config.yaml
n_layer: 12
d_model: 320
n_head: 10
n_kv_head: 10
head_dim: 32
d_mlp: 1280
vocab_size: 8192
activation: "tanh_gelu"
norm: "layernorm"
norm_place: "pre"
norm_eps: 1e-05
positions: "learned"
qk_norm: false
attn_scale: 0.177
bias: "all"
tie_embeddings: true
parallel_block: false
init: "trunc"
init_std_qkv: 0.0198
init_std_o: 0.0198
init_std_up: 0.0198
init_std_down: 0.0198
optimizer: "soap_variant"
lr: 0.00281
beta1: 0.95
beta2: 0.98
weight_decay: 0.056
lr_head: 0.0121
warmup_steps: 200
schedule: "cos"
final_lr_fraction: 0.03
batch_tokens: 131072
seq_len: 512
doc_mask: true
train_tokens: 545700000
steps: 4164
dataset: "wikipedia_en"
Each number is 50 + 10 x the weight over its row's rms, rounded and kept within 0 to 99. Layers, rows and columns count from 0. The size before them is the row's rms in percent of the matrix's.

# layer 6 MLP down, 320x1280, rms 0.101, rows 0-54, columns 0-127
104:61 54 48 53 29 54 63 57 72 41 49 43 46 62 36 64 36 30 68 49 55 50 42 59 53 76 36 54 43 46 52 50 61 54 61 47 60 61 36 57 61 41 48 55 61 62 40 53 43 35 51 49 58 47 66 64 61 41 49 37 65 27 42 44 60 53 45 56 50 40 67 42 52 69 47 32 50 36 63 48 54 55 52 56 57 59 43 38 44 27 62 63 44 52 40 53 49 44 51 56 43 51 49 52 51 46 38 72 44 61 40 34 49 63 56 44 58 46 47 59 55 50 46 46 50 35 48 45
098:67 40 47 64 55 43 47 56 48 41 41 63 59 51 42 47 67 54 53 58 40 42 57 59 59 66 53 48 73 42 42 35 58 49 59 59 51 42 37 50 50 57 56 51 47 36 59 49 53 50 63 37 44 44 62 53 62 56 58 39 57 47 45 54 46 28 59 29 41 44 51 40 50 36 51 62 53 34 45 37 50 51 62 47 54 48 58 46 34 55 55 38 51 60 39 55 55 46 57 43 15 17 58 36 23 45 21 59 49 52 50 31 39 46 42 44 36 29 52 56 40 48 55 25 47 41 71 49
097:43 56 62 61 50 63 38 49 53 58 33 63 57 68 48 38 75 54 43 28 45 50 58 52 53 52 63 43 50 40 35 40 39 47 43 56 40 38 44 43 41 33 68 58 49 35 35 54 59 68 42 44 63 53 63 48 35 52 42 54 42 60 67 55 51 44 64 44 58 56 43 24 58 46 45 37 65 47 75 54 62 37 48 54 56 62 67 58 62 41 51 40 53 43 46 60 61 44 65 29 42 51 45 42 51 56 60 46 44 38 37 45 52 33 45 51 38 52 50 62 51 50 38 60 49 65 59 37
095:50 35 60 68 63 55 37 56 53 46 59 23 35 43 53 46 46 58 52 36 46 45 54 38 57 49 41 59 58 44 51 45 49 29 52 49 47 41 67 52 63 64 37 44 44 46 61 47 55 44 55 51 59 21 49 63 38 53 50 49 29 49 62 51 60 31 48 58 46 59 48 54 47 52 42 43 45 53 45 47 40 43 32 22 60 50 57 48 39 61 53 50 59 67 50 42 53 46 42 51 63 51 63 71 34 57 75 53 46 61 39 39 57 49 33 58 73 35 48 55 49 44 51 47 57 53 51 55
100:52 59 60 52 41 60 51 34 46 42 43 61 53 59 66 29 47 60 64 30 50 59 42 48 37 54 44 51 67 36 48 52 34 59 54 43 54 48 55 75 54 56 45 61 62 27 60 54 50 38 53 61 55 51 31 41 68 46 49 52 39 46 42 42 51 38 64 46 50 43 49 45 46 50 56 49 53 31 50 55 32 60 40 57 69 54 43 49 46 38 47 47 64 58 62 38 38 68 57 58 38 35 37 59 36 46 45 52 53 43 43 55 41 30 38 60 53 55 49 56 37 48 52 55 33 63 48 38
104:54 52 55 50 49 45 45 50 60 49 55 62 42 48 43 52 43 57 32 57 63 55 39 65 55 50 36 40 51 41 34 54 46 53 41 44 37 41 79 61 36 55 45 32 58 51 40 66 42 54 48 38 46 38 43 66 59 54 59 44 52 62 53 57 42 41 58 50 31 59 56 36 51 56 70 56 48 42 72 51 51 55 60 37 47 63 44 58 44 55 56 41 50 34 51 64 50 48 42 39 59 52 52 53 49 49 51 35 59 30 63 53 57 36 58 53 50 29 49 42 64 39 58 62 47 43 50 51
100:31 47 42 42 53 46 37 46 47 70 46 56 51 44 36 38 55 38 59 66 44 36 42 50 64 66 74 40 41 43 49 52 55 70 45 47 67 59 66 60 62 54 53 52 59 37 39 61 55 38 50 55 30 72 54 48 56 36 42 38 45 33 64 62 51 41 64 55 64 41 38 59 55 64 45 47 58 42 55 56 59 41 57 56 59 56 35 58 58 52 34 47 58 28 71 38 35 53 58 52 47 69 34 53 45 51 55 47 55 69 43 50 59 41 45 50 39 27 47 47 42 41 50 66 59 49 64 54
097:64 67 58 49 51 48 59 48 45 41 60 46 48 43 61 54 50 57 59 43 57 51 53 42 64 41 50 55 37 51 62 50 42 58 44 34 34 47 37 57 50 37 63 57 36 70 58 51 48 47 58 52 52 58 27 61 65 54 44 50 61 71 67 65 21 42 59 43 55 47 37 53 42 47 68 56 63 51 33 69 58 41 54 51 33 66 49 58 44 52 47 56 57 44 63 58 27 47 52 59 63 47 67 48 46 71 50 40 46 52 37 52 51 37 59 38 40 56 60 52 40 50 70 50 44 61 57 37
099:51 49 43 60 60 45 39 49 56 59 42 53 39 36 52 53 56 47 58 40 62 49 43 51 54 59 55 45 66 51 54 58 51 55 47 38 35 31 45 34 34 35 52 38 43 48 52 44 60 51 48 50 82 66 43 41 55 48 50 36 35 47 41 70 32 62 34 63 60 69 37 46 50 46 74 51 54 50 62 59 60 54 47 61 41 37 69 61 43 48 49 61 38 71 37 46 30 54 62 67 44 63 36 42 65 43 63 39 42 55 53 61 25 42 60 56 43 41 63 63 48 51 60 57 52 61 65 35
097:44 43 32 43 34 44 35 35 43 44 55 57 46 37 54 49 48 38 66 51 40 42 54 57 70 63 49 34 48 50 53 47 50 47 51 65 42 52 60 50 38 64 54 53 56 46 53 48 41 24 36 40 34 56 25 43 54 60 58 40 57 58 53 27 36 40 37 56 39 43 40 40 56 51 39 58 45 54 47 41 47 30 44 58 55 39 68 52 55 72 40 46 54 46 53 42 44 43 43 51 47 56 59 57 47 45 60 41 53 38 37 34 45 38 43 52 38 47 63 53 49 42 56 59 49 59 51 51
099:50 45 57 43 52 64 53 61 74 44 46 51 47 41 47 54 48 34 55 48 54 54 69 41 49 49 55 52 42 52 50 50 39 53 52 60 55 55 67 57 29 50 65 49 58 41 54 51 47 50 30 60 47 41 61 51 60 39 46 44 40 57 41 50 42 45 51 41 64 65 46 45 46 35 52 43 64 53 48 30 39 38 45 40 53 53 45 57 58 57 59 70 45 40 50 52 48 54 70 55 46 58 48 52 52 63 45 50 66 52 38 59 41 52 50 59 64 58 43 52 37 58 44 55 51 38 61 63
100:42 45 55 51 59 32 37 46 50 40 29 56 59 51 51 46 53 44 57 38 47 56 58 39 53 51 44 38 31 58 52 34 59 52 53 39 55 46 44 39 46 62 47 32 54 39 39 38 51 42 58 27 34 52 52 60 51 60 50 70 53 53 50 56 37 52 50 55 61 24 47 67 58 55 48 66 55 52 48 53 47 43 41 46 40 45 48 61 56 48 50 56 59 32 52 40 58 67 40 61 56 40 45 64 62 42 47 44 58 68 45 68 54 53 45 52 45 35 54 62 53 50 46 33 56 35 60 42
100:31 47 60 52 48 58 49 65 58 55 68 51 36 50 73 56 50 52 42 54 48 77 40 48 39 51 56 56 38 57 50 49 57 32 41 44 30 48 54 56 50 57 32 58 30 61 57 48 44 56 43 44 38 48 47 47 52 50 53 53 37 47 42 44 44 48 51 46 44 39 53 61 47 38 61 36 51 43 48 36 46 63 45 49 39 16 60 62 56 52 35 57 55 56 37 42 40 58 48 52 67 61 44 63 69 37 29 62 53 69 52 48 39 46 64 41 43 57 47 43 49 51 45 53 44 64 50 47
102:42 55 66 41 37 51 41 44 52 64 48 43 62 45 67 48 47 54 58 53 46 62 42 35 48 54 64 52 62 49 42 51 52 47 53 49 48 66 42 41 39 46 47 45 44 38 42 55 49 33 33 37 52 46 62 38 62 43 48 56 70 40 49 53 56 39 48 74 65 47 45 38 34 47 53 61 40 55 57 44 34 61 45 51 50 66 42 49 48 50 44 46 29 45 39 46 57 61 51 20 57 60 40 36 58 52 37 38 42 65 63 46 44 45 47 56 38 38 56 45 52 62 35 54 42 48 45 60
096:41 63 44 53 45 58 60 43 45 48 45 43 63 69 50 40 61 45 64 43 54 53 68 66 48 67 50 37 52 47 58 40 64 36 47 41 58 40 65 54 55 17 49 68 63 46 52 67 57 32 54 86 58 44 56 43 46 39 47 58 51 44 43 45 49 54 46 53 67 68 50 48 68 51 57 49 48 62 44 36 56 70 43 49 61 42 46 60 60 51 65 48 51 46 61 63 58 62 48 55 44 71 34 53 40 37 38 36 49 44 53 51 50 45 36 43 47 44 47 49 46 63 59 53 60 41 41 55
098:45 44 48 37 58 54 44 48 56 38 43 52 48 57 35 43 45 60 55 55 48 72 48 41 42 47 49 38 50 68 49 46 73 27 46 54 43 56 72 57 54 58 49 43 47 48 57 40 48 43 60 55 53 36 56 43 44 63 64 64 65 44 51 39 25 62 70 33 59 37 56 41 48 45 40 56 68 48 59 60 41 47 50 57 58 39 50 66 49 55 67 44 42 34 48 49 69 55 42 50 71 41 46 61 52 37 46 70 53 31 89 31 53 48 59 62 49 44 55 46 33 31 44 36 63 48 61 54
098:38 31 56 53 61 44 61 19 61 45 46 49 59 45 47 39 61 24 47 47 38 55 39 41 50 34 51 50 44 59 54 51 42 59 45 54 48 43 54 61 42 50 53 59 51 66 45 49 29 31 62 45 51 45 52 57 43 46 53 59 34 59 56 61 44 56 44 46 46 55 42 35 50 56 66 43 63 58 63 38 44 25 46 54 51 64 33 49 64 44 45 43 50 37 32 44 68 66 44 44 55 45 57 42 52 51 39 31 27 47 41 60 50 44 53 54 55 23 62 47 47 52 38 52 59 56 69 37
102:46 58 47 32 54 56 54 53 53 69 58 42 49 80 58 52 59 49 50 68 48 42 59 64 54 41 38 58 68 55 42 64 37 65 58 29 39 61 53 55 56 60 48 49 79 66 70 46 54 50 49 60 44 56 63 75 51 67 36 62 45 53 55 36 53 57 35 55 64 53 39 59 49 38 42 37 55 56 64 74 38 56 53 41 60 59 39 61 61 39 36 42 59 50 58 45 79 53 49 60 58 51 53 40 39 48 50 62 40 54 43 20 36 47 50 50 55 42 62 52 36 37 38 45 58 59 49 63
100:65 33 58 37 28 51 41 51 66 36 47 45 45 57 25 46 55 41 50 35 69 53 52 70 57 46 59 56 40 78 56 46 52 50 50 46 56 32 60 41 53 64 48 49 43 62 60 50 46 36 47 42 59 44 52 57 35 33 65 57 38 53 62 45 49 53 32 61 42 58 39 61 60 33 47 54 60 49 50 54 40 52 53 53 45 67 47 44 53 45 62 54 61 49 38 60 47 41 47 56 37 39 44 56 35 30 47 54 55 56 64 24 65 51 45 54 45 55 56 64 60 67 48 37 47 44 55 71
099:33 50 41 42 46 35 59 62 45 75 10 49 40 48 45 39 53 38 49 43 38 55 57 43 50 42 53 42 73 43 41 56 60 71 35 51 58 38 43 47 36 48 52 58 59 46 43 52 40 42 53 78 53 38 68 61 45 60 48 40 44 50 54 54 49 55 57 61 73 53 31 36 56 35 60 34 37 51 44 36 46 62 49 59 48 54 57 52 68 53 53 58 39 50 41 46 55 54 57 39 60 64 58 48 56 48 64 42 48 28 44 63 44 52 29 57 66 45 50 52 68 29 56 57 66 46 45 56
101:48 45 45 53 49 53 50 51 66 75 43 69 52 40 52 51 53 54 69 52 64 41 52 40 47 37 36 40 52 53 47 33 59 31 54 35 49 54 38 64 64 51 64 56 59 52 55 58 60 51 54 63 34 52 41 58 47 50 38 51 54 48 46 53 47 48 65 53 53 59 46 43 45 59 44 51 67 25 42 66 33 39 61 50 71 40 50 53 35 37 38 55 46 50 51 40 53 60 27 61 58 59 53 44 40 39 36 50 43 40 52 58 34 53 48 57 30 63 57 56 61 64 55 50 46 51 46 59
095:52 53 57 68 67 42 59 68 68 52 41 56 48 64 53 49 52 48 44 60 62 42 54 52 52 37 51 44 61 35 43 51 52 50 27 31 46 49 55 48 28 57 54 57 52 40 44 57 42 43 41 48 37 29 52 66 57 62 51 34 40 44 49 46 60 56 55 70 49 48 59 44 50 59 40 48 38 66 36 55 69 73 46 50 52 56 50 68 69 59 47 75 31 60 62 57 57 56 54 43 38 51 62 50 48 47 52 32 41 39 48 41 50 46 26 50 58 59 41 59 71 64 62 34 72 54 56 49
100:66 40 47 57 54 62 61 47 52 66 40 51 66 58 59 59 72 57 49 56 39 47 71 49 58 59 50 37 46 42 41 62 42 43 64 65 62 49 59 49 58 42 43 38 57 53 50 51 60 56 41 62 43 48 43 55 58 41 45 69 40 50 67 48 47 49 75 63 52 51 43 62 55 62 47 41 30 57 40 46 47 55 54 64 47 50 63 44 55 44 52 52 43 64 62 60 50 67 48 60 58 52 58 38 37 55 48 58 43 64 39 30 51 38 72 49 40 70 41 34 56 41 51 53 55 66 52 44
101:53 53 67 42 48 40 57 50 57 67 48 64 32 47 62 46 53 43 36 59 58 46 43 46 47 42 56 46 40 45 44 57 50 56 50 46 23 54 52 52 34 58 56 60 27 64 48 44 51 47 90 67 59 56 53 64 50 38 43 59 45 56 67 78 49 41 39 53 24 53 46 56 76 49 59 52 54 51 65 63 53 48 49 69 61 50 46 41 63 48 34 58 49 58 40 56 41 65 61 58 44 45 54 41 49 48 59 49 58 35 55 71 54 44 50 39 46 45 63 38 42 56 56 72 54 39 43 56
098:55 46 60 62 35 43 43 47 46 46 65 61 46 52 51 54 34 62 48 21 34 54 59 53 56 31 44 46 57 45 60 46 49 69 65 62 46 61 51 60 45 33 32 60 48 45 37 50 48 56 60 62 36 63 48 40 73 58 60 49 49 48 41 29 15 52 49 40 43 49 47 53 45 44 49 28 52 55 56 40 65 44 33 56 50 48 28 49 45 54 67 53 63 44 59 63 67 55 49 50 54 34 35 59 42 44 42 37 53 41 40 52 49 53 52 63 56 46 64 46 60 52 54 67 44 53 56 68
102:47 48 39 35 58 46 54 45 48 49 54 53 70 39 48 51 45 60 57 52 48 53 52 48 48 62 51 49 55 37 57 35 62 50 63 51 57 39 55 55 57 46 52 63 49 45 37 59 60 39 66 67 53 64 45 61 45 65 32 45 50 48 47 39 43 58 59 41 45 85 52 58 65 50 49 49 38 34 52 58 48 41 48 60 55 46 38 39 44 50 57 44 34 47 44 51 55 49 33 36 49 36 48 55 29 63 43 52 41 50 56 35 49 36 57 23 39 42 50 30 32 37 52 51 46 66 61 52
097:40 42 59 66 39 52 60 59 49 31 56 40 43 49 55 47 63 34 41 33 46 58 59 45 58 50 34 56 47 49 52 42 43 64 56 35 68 51 66 55 48 51 40 48 45 51 44 49 60 64 61 61 47 45 46 55 58 47 50 36 43 59 45 53 50 37 37 42 46 50 48 72 32 47 42 53 52 39 40 69 46 48 60 51 65 36 44 66 64 62 45 42 34 62 53 56 25 48 56 70 53 40 50 48 63 55 35 61 54 41 69 63 43 47 55 50 44 42 50 50 44 62 50 48 35 53 58 46
096:47 29 31 52 44 31 48 51 38 53 53 54 33 55 58 45 55 70 47 64 54 47 37 46 57 54 64 36 47 50 56 51 51 63 39 55 48 46 55 60 58 57 51 39 48 59 63 55 35 58 59 53 49 50 41 60 36 53 68 53 42 47 64 62 46 43 56 48 32 52 23 49 75 50 58 54 38 50 35 70 56 48 59 46 30 52 51 51 47 50 48 50 51 39 56 60 46 62 66 38 51 40 63 63 44 38 44 73 54 57 33 48 60 49 48 52 42 47 52 35 49 49 50 57 43 44 57 43
101:52 54 45 45 55 54 53 31 42 43 48 62 56 49 51 60 45 54 65 38 66 41 58 52 46 46 53 31 42 50 57 46 58 42 46 42 54 55 55 58 52 39 44 40 47 50 44 55 59 41 54 41 42 58 33 48 53 47 52 63 44 41 57 59 52 64 59 54 62 64 54 58 58 67 57 65 43 48 50 47 47 62 41 32 58 57 42 67 48 59 63 50 56 40 44 34 60 52 38 61 63 51 62 34 47 57 43 50 58 54 45 76 51 44 40 61 55 55 66 74 54 23 64 29 53 59 48 55
101:48 45 62 48 48 42 58 51 44 41 45 61 50 35 40 52 65 60 55 61 63 45 46 52 67 40 59 51 27 35 58 48 43 73 52 51 48 39 55 46 67 43 46 38 50 61 44 55 45 32 49 42 58 69 37 52 54 41 41 57 48 61 43 44 46 51 45 51 65 38 45 67 56 58 47 64 59 54 48 52 25 44 47 64 46 46 53 41 59 53 58 56 40 69 32 51 60 49 55 67 64 53 68 60 43 45 47 52 53 69 40 59 48 54 56 41 78 44 43 63 52 29 52 67 56 40 50 52
100:32 50 30 40 46 58 35 44 39 45 56 54 54 68 39 45 50 56 50 46 51 71 55 46 48 70 58 58 64 52 39 53 62 37 57 43 55 44 78 66 53 49 70 44 38 52 71 51 51 58 47 58 51 53 64 31 62 50 64 61 61 35 33 73 45 48 51 57 37 49 58 47 40 52 38 49 59 50 39 64 44 63 45 53 39 48 64 55 51 48 49 52 25 42 43 35 33 41 54 62 46 48 46 44 69 53 70 35 73 46 60 61 64 55 62 53 48 57 60 42 50 36 57 51 54 42 53 50
098:49 53 41 51 72 42 45 76 52 72 47 59 46 47 42 57 49 47 48 33 57 53 55 67 47 65 59 27 44 59 49 41 57 52 36 49 68 57 50 51 33 47 44 50 48 43 33 36 39 49 64 40 57 47 54 59 49 51 52 43 34 46 54 51 63 41 45 57 60 68 54 53 43 56 48 47 51 45 33 56 54 50 53 70 59 46 39 51 38 53 48 50 54 46 53 57 55 60 53 50 42 63 60 50 43 48 46 48 56 35 70 53 54 66 49 59 42 69 51 37 41 45 37 54 64 45 34 46
099:65 65 52 58 47 38 57 55 65 48 54 56 55 43 51 63 61 56 56 50 45 64 55 45 51 35 63 55 52 72 59 54 57 62 45 42 51 45 43 65 51 47 31 50 47 53 55 43 60 56 39 52 58 55 37 53 37 36 32 54 53 45 44 63 60 44 69 63 56 51 54 57 38 46 45 36 54 36 52 56 47 56 31 55 48 71 43 51 69 55 62 47 54 59 45 60 62 57 31 61 38 47 63 43 57 53 39 50 42 31 61 53 63 44 45 38 54 62 54 37 33 53 37 49 56 53 48 44
097:48 37 55 56 58 46 47 41 57 38 49 44 47 51 57 31 51 44 39 45 41 61 41 51 57 67 57 49 45 50 42 53 37 55 34 55 65 42 41 39 47 53 64 20 57 54 41 56 58 55 54 43 44 44 55 60 52 34 56 53 34 41 43 40 36 49 33 47 52 48 50 39 59 35 31 64 52 75 50 39 44 42 45 41 47 60 41 69 54 45 67 28 49 44 51 46 63 50 41 58 40 70 54 50 45 54 36 57 25 58 56 33 41 48 48 53 58 47 69 52 41 47 53 48 56 56 53 37
106:59 45 43 53 59 51 59 52 50 54 42 50 49 68 48 41 56 41 59 50 53 72 52 45 64 51 42 41 60 48 49 42 45 46 42 47 66 42 56 43 38 35 65 39 54 45 56 47 60 58 64 49 49 39 43 40 64 38 65 46 55 58 57 48 54 50 57 48 58 43 59 46 41 42 48 59 60 41 54 32 56 56 40 49 51 28 36 46 54 44 65 49 65 56 52 33 31 45 50 61 41 53 46 39 54 49 29 45 44 44 39 57 64 46 45 34 43 42 55 35 28 65 48 64 53 49 56 57
105:67 43 46 43 56 71 60 62 55 44 67 44 37 51 75 47 53 34 55 49 50 58 43 60 41 60 43 33 52 62 38 33 75 54 50 49 35 45 59 51 53 56 59 57 31 38 43 51 40 42 40 49 42 52 57 58 56 47 51 50 47 52 43 37 40 33 52 49 46 59 48 29 62 57 47 26 44 53 68 53 61 63 42 43 42 50 55 46 40 41 42 52 57 55 50 52 41 51 56 48 27 53 48 50 61 44 45 51 43 45 34 46 52 51 47 62 43 36 35 50 48 62 51 55 39 48 38 57
095:44 53 50 58 56 55 41 51 58 43 48 45 43 48 67 49 37 59 61 43 41 44 46 52 56 47 42 55 45 33 44 46 36 58 39 43 50 43 60 47 62 33 46 26 36 53 45 43 52 30 40 45 54 65 57 26 43 59 49 49 58 40 50 51 65 41 57 45 51 38 57 69 59 72 54 32 30 49 41 47 51 65 51 47 65 56 58 44 46 53 49 43 48 64 53 56 31 31 43 49 49 72 54 27 76 60 28 56 56 40 51 45 47 32 54 54 32 74 68 45 37 47 59 39 57 65 51 48
102:46 60 54 43 38 64 62 40 60 63 49 37 52 48 34 49 52 35 52 63 62 44 63 68 53 58 60 53 72 49 57 56 67 44 43 37 66 45 64 42 40 39 68 58 68 46 61 64 47 57 46 40 63 40 73 42 52 50 46 41 89 76 46 65 42 69 61 44 47 61 58 61 46 57 55 58 41 52 52 65 52 66 67 51 58 60 54 62 57 44 54 44 53 53 61 45 54 44 61 34 47 68 47 48 57 51 41 25 43 59 54 40 62 56 53 37 60 45 75 52 51 44 54 29 46 36 36 45
099:51 55 41 63 37 64 44 54 48 35 61 51 50 53 58 58 46 50 57 61 61 53 58 57 52 35 58 66 46 56 53 33 50 63 53 60 49 51 42 59 47 28 43 39 44 46 46 63 39 46 55 54 68 64 53 44 76 44 42 44 54 54 43 50 46 53 52 44 44 57 52 37 55 79 53 60 45 68 62 54 39 42 47 39 50 46 60 37 55 62 48 45 61 60 66 60 60 60 82 48 51 57 47 45 41 46 59 40 39 49 41 60 56 44 59 43 56 56 56 47 55 53 57 49 34 53 47 47
094:49 47 70 56 50 50 54 48 42 42 49 37 61 54 67 58 34 33 57 62 66 54 52 45 58 37 35 55 46 57 31 44 71 45 58 39 47 42 72 33 45 53 62 34 40 59 52 53 57 54 49 54 61 28 42 45 47 60 50 27 44 43 49 56 28 55 65 58 44 49 31 38 34 51 37 37 44 67 48 55 50 40 63 37 33 54 57 62 41 47 45 48 50 40 77 52 35 73 61 53 66 30 44 68 57 61 48 56 51 55 57 71 49 48 63 61 47 55 52 31 52 42 57 59 58 38 46 62
112:58 41 54 63 39 57 56 59 36 46 59 46 66 40 53 41 47 52 48 24 57 48 41 41 53 47 48 54 45 50 51 31 55 51 64 70 35 45 47 52 49 45 36 60 50 45 50 50 39 55 51 67 46 51 45 58 51 36 40 40 52 51 67 48 31 78 49 56 49 50 44 47 46 51 52 46 52 43 45 25 60 53 58 41 50 50 54 63 41 56 62 54 66 43 44 37 54 43 31 39 71 45 51 45 57 59 49 35 57 59 53 50 61 59 55 64 57 55 20 63 75 71 52 59 52 46 54 32
104:51 60 51 50 40 44 36 45 53 51 57 69 61 55 45 39 54 50 62 44 60 60 44 47 59 55 46 54 46 58 30 59 47 56 51 65 55 37 41 52 53 55 46 78 60 59 39 53 52 42 40 48 39 55 43 63 50 61 60 43 59 52 49 30 52 40 16 61 63 37 43 59 29 33 65 57 31 58 38 68 53 52 61 49 44 54 66 63 48 41 56 46 61 45 27 55 51 49 44 34 41 51 44 56 56 43 44 50 64 48 30 44 39 47 65 54 52 48 57 41 62 56 69 40 52 56 28 23
097:25 58 43 59 57 51 47 50 49 49 52 66 62 44 51 59 60 65 48 51 48 37 53 60 52 35 61 25 59 54 73 44 56 51 36 49 54 46 46 68 57 39 63 55 48 44 41 65 37 42 44 34 46 53 55 61 52 50 51 65 23 52 44 14 55 64 60 54 47 64 61 59 57 46 42 54 46 44 30 48 46 39 65 49 42 47 49 52 57 56 48 48 49 53 77 51 40 44 52 45 42 69 38 32 33 51 36 33 41 52 46 53 41 34 56 57 42 53 64 56 57 54 38 42 42 48 61 49
102:44 48 41 71 65 47 60 21 57 47 44 53 46 52 43 35 58 53 50 33 57 42 37 49 48 46 29 63 51 46 55 57 43 77 42 48 42 54 49 48 59 56 36 61 58 52 47 48 70 59 26 41 64 51 64 42 47 49 47 44 26 34 47 42 60 63 38 55 55 36 51 74 60 54 62 47 52 47 55 60 25 55 33 47 50 62 59 50 65 35 48 51 42 31 48 65 38 50 64 38 69 65 46 63 68 53 50 54 32 53 47 52 41 54 64 45 42 66 31 43 68 53 53 49 55 47 49 62
097:61 58 50 56 48 47 49 25 29 53 53 43 55 57 57 52 61 31 54 24 47 41 56 41 38 44 26 50 50 40 42 51 50 60 47 31 54 49 51 47 68 59 54 59 40 59 53 60 54 38 42 47 49 63 67 57 63 55 42 51 39 44 48 54 63 36 54 54 55 51 46 42 65 62 61 44 38 59 47 59 53 53 41 52 45 54 55 52 60 43 54 28 50 44 47 40 44 68 65 66 56 48 59 45 62 43 51 36 59 37 47 48 31 56 27 50 58 50 52 51 37 58 34 55 44 43 47 53
103:46 56 62 50 41 67 65 39 38 57 51 35 46 44 41 64 46 55 37 60 46 68 48 40 52 52 60 74 46 44 49 50 50 59 71 40 55 56 58 38 54 63 45 52 53 42 50 27 54 50 56 55 50 56 40 50 50 47 48 29 56 49 35 28 43 50 41 43 57 47 43 60 45 42 57 45 31 56 57 37 54 65 52 40 33 34 73 53 50 62 38 46 55 39 61 40 50 48 56 42 59 63 77 57 47 52 51 66 38 50 28 43 46 60 45 45 67 44 66 34 50 33 53 46 70 23 51 66
104:32 49 38 58 45 67 59 46 50 47 46 64 60 38 56 50 50 56 53 27 53 39 34 36 38 64 29 46 38 53 58 50 47 54 38 26 48 68 56 36 66 35 52 39 45 35 42 66 43 36 59 54 44 57 52 41 41 57 46 37 54 47 39 56 57 41 55 52 49 42 61 48 59 58 52 48 61 40 50 37 47 49 52 57 61 43 52 43 53 41 46 45 44 43 53 44 57 46 58 26 59 45 57 48 49 55 48 49 53 28 47 67 71 31 45 49 36 57 51 38 52 61 46 44 52 42 47 50
096:36 51 55 38 44 45 49 54 62 67 55 43 57 29 67 60 52 46 30 39 44 58 58 61 45 57 38 48 44 50 53 45 36 52 53 52 67 60 60 42 51 64 51 44 55 53 59 51 44 66 64 53 33 55 72 49 56 28 63 36 59 69 50 59 46 57 39 59 33 26 64 54 71 60 47 68 57 40 35 43 51 39 45 48 59 73 56 67 46 42 52 52 56 56 51 54 45 38 53 60 37 58 44 49 46 58 64 46 38 52 53 51 62 55 50 45 44 36 38 41 53 69 50 56 47 50 34 31
102:43 59 48 45 49 57 45 61 70 49 59 40 34 46 41 59 56 51 54 42 63 47 52 51 52 51 34 47 42 30 43 54 43 56 56 63 60 44 62 71 56 41 34 37 65 39 54 52 40 66 54 47 30 70 42 76 44 39 50 53 57 58 45 49 48 60 48 52 40 42 40 51 38 62 35 50 46 49 46 43 36 59 43 59 52 34 55 57 47 31 39 54 72 55 54 42 45 41 55 55 38 58 39 54 48 43 59 57 63 54 40 49 36 52 57 55 46 47 34 61 59 45 51 49 31 29 51 56
100:40 40 71 52 58 45 48 39 59 62 51 54 51 45 54 42 25 58 47 51 42 35 66 30 38 61 64 41 48 41 58 45 39 57 57 44 58 52 62 54 46 45 58 58 50 27 45 31 52 54 39 41 53 55 57 38 52 46 65 49 55 54 60 35 62 49 48 52 48 48 63 55 36 31 50 60 40 61 49 51 44 41 52 50 38 36 48 38 53 61 43 45 38 42 40 42 52 51 67 36 59 43 53 60 51 38 46 50 54 46 50 50 48 68 39 68 72 52 39 40 51 41 69 48 38 45 66 73
102:75 46 50 28 41 24 53 49 54 44 29 47 49 62 40 43 54 59 29 45 51 41 45 48 55 20 53 54 48 52 55 43 62 51 52 40 39 51 43 42 42 51 60 49 33 30 71 40 57 35 48 58 42 43 69 51 50 44 65 42 46 49 54 58 54 69 42 62 34 52 49 59 58 47 58 43 78 69 58 64 69 48 52 37 37 39 65 52 36 52 52 66 53 57 45 31 52 56 33 45 36 51 41 32 47 49 66 31 36 47 43 44 32 56 62 60 41 59 40 47 59 64 47 51 47 40 52 50
099:45 31 24 34 45 47 47 31 29 51 47 63 53 33 48 47 65 52 52 61 42 65 52 53 60 38 51 53 53 58 41 49 56 40 45 67 44 38 38 27 34 34 45 49 27 47 40 47 44 57 36 53 56 37 67 46 51 43 38 46 67 36 50 44 45 42 60 26 39 51 60 31 45 46 54 54 69 50 53 48 59 56 37 44 59 39 39 43 69 57 54 50 40 36 43 61 41 42 70 41 43 24 28 45 35 36 59 62 60 48 70 59 44 50 42 44 51 47 65 44 50 38 58 49 39 37 52 51
098:50 53 58 54 43 58 40 47 44 59 40 49 40 57 51 70 44 54 58 55 56 46 58 58 45 49 49 49 31 63 44 39 48 47 64 45 40 36 61 56 52 46 57 70 47 66 43 49 44 45 53 48 44 37 49 53 62 42 59 43 47 61 30 61 63 49 49 76 46 43 38 23 48 67 49 60 44 56 35 49 50 45 46 42 55 43 60 58 60 31 46 49 38 40 50 48 61 59 48 43 52 49 46 44 47 55 74 55 53 48 46 59 38 65 60 60 59 50 49 43 55 39 60 52 51 32 51 50
097:54 41 39 45 60 43 36 35 46 62 52 58 60 67 58 41 56 53 38 42 60 45 38 49 65 50 56 72 49 27 38 45 44 52 39 47 53 60 46 32 36 50 42 56 66 43 47 60 46 72 48 60 60 49 50 61 46 33 40 51 50 43 47 39 42 52 61 49 72 52 54 41 60 56 41 39 39 47 41 66 53 57 37 30 22 37 52 37 35 53 57 59 41 54 43 54 53 43 47 62 53 48 32 54 45 62 47 35 48 57 45 41 52 55 50 63 51 56 55 62 51 65 54 49 44 44 53 57
101:62 65 49 38 63 40 58 56 49 37 55 47 55 52 58 29 55 64 33 51 31 54 47 56 59 40 47 47 49 49 39 48 52 59 57 41 56 49 51 51 60 49 39 38 38 39 52 54 47 35 43 48 56 43 55 41 44 38 32 62 54 60 54 53 53 55 62 47 76 67 65 66 50 51 45 52 45 57 59 59 38 62 51 49 45 59 56 42 55 55 49 44 68 51 33 51 62 48 36 62 56 52 51 44 57 47 51 46 44 52 40 61 51 42 52 14 56 63 50 53 48 47 59 57 54 48 40 46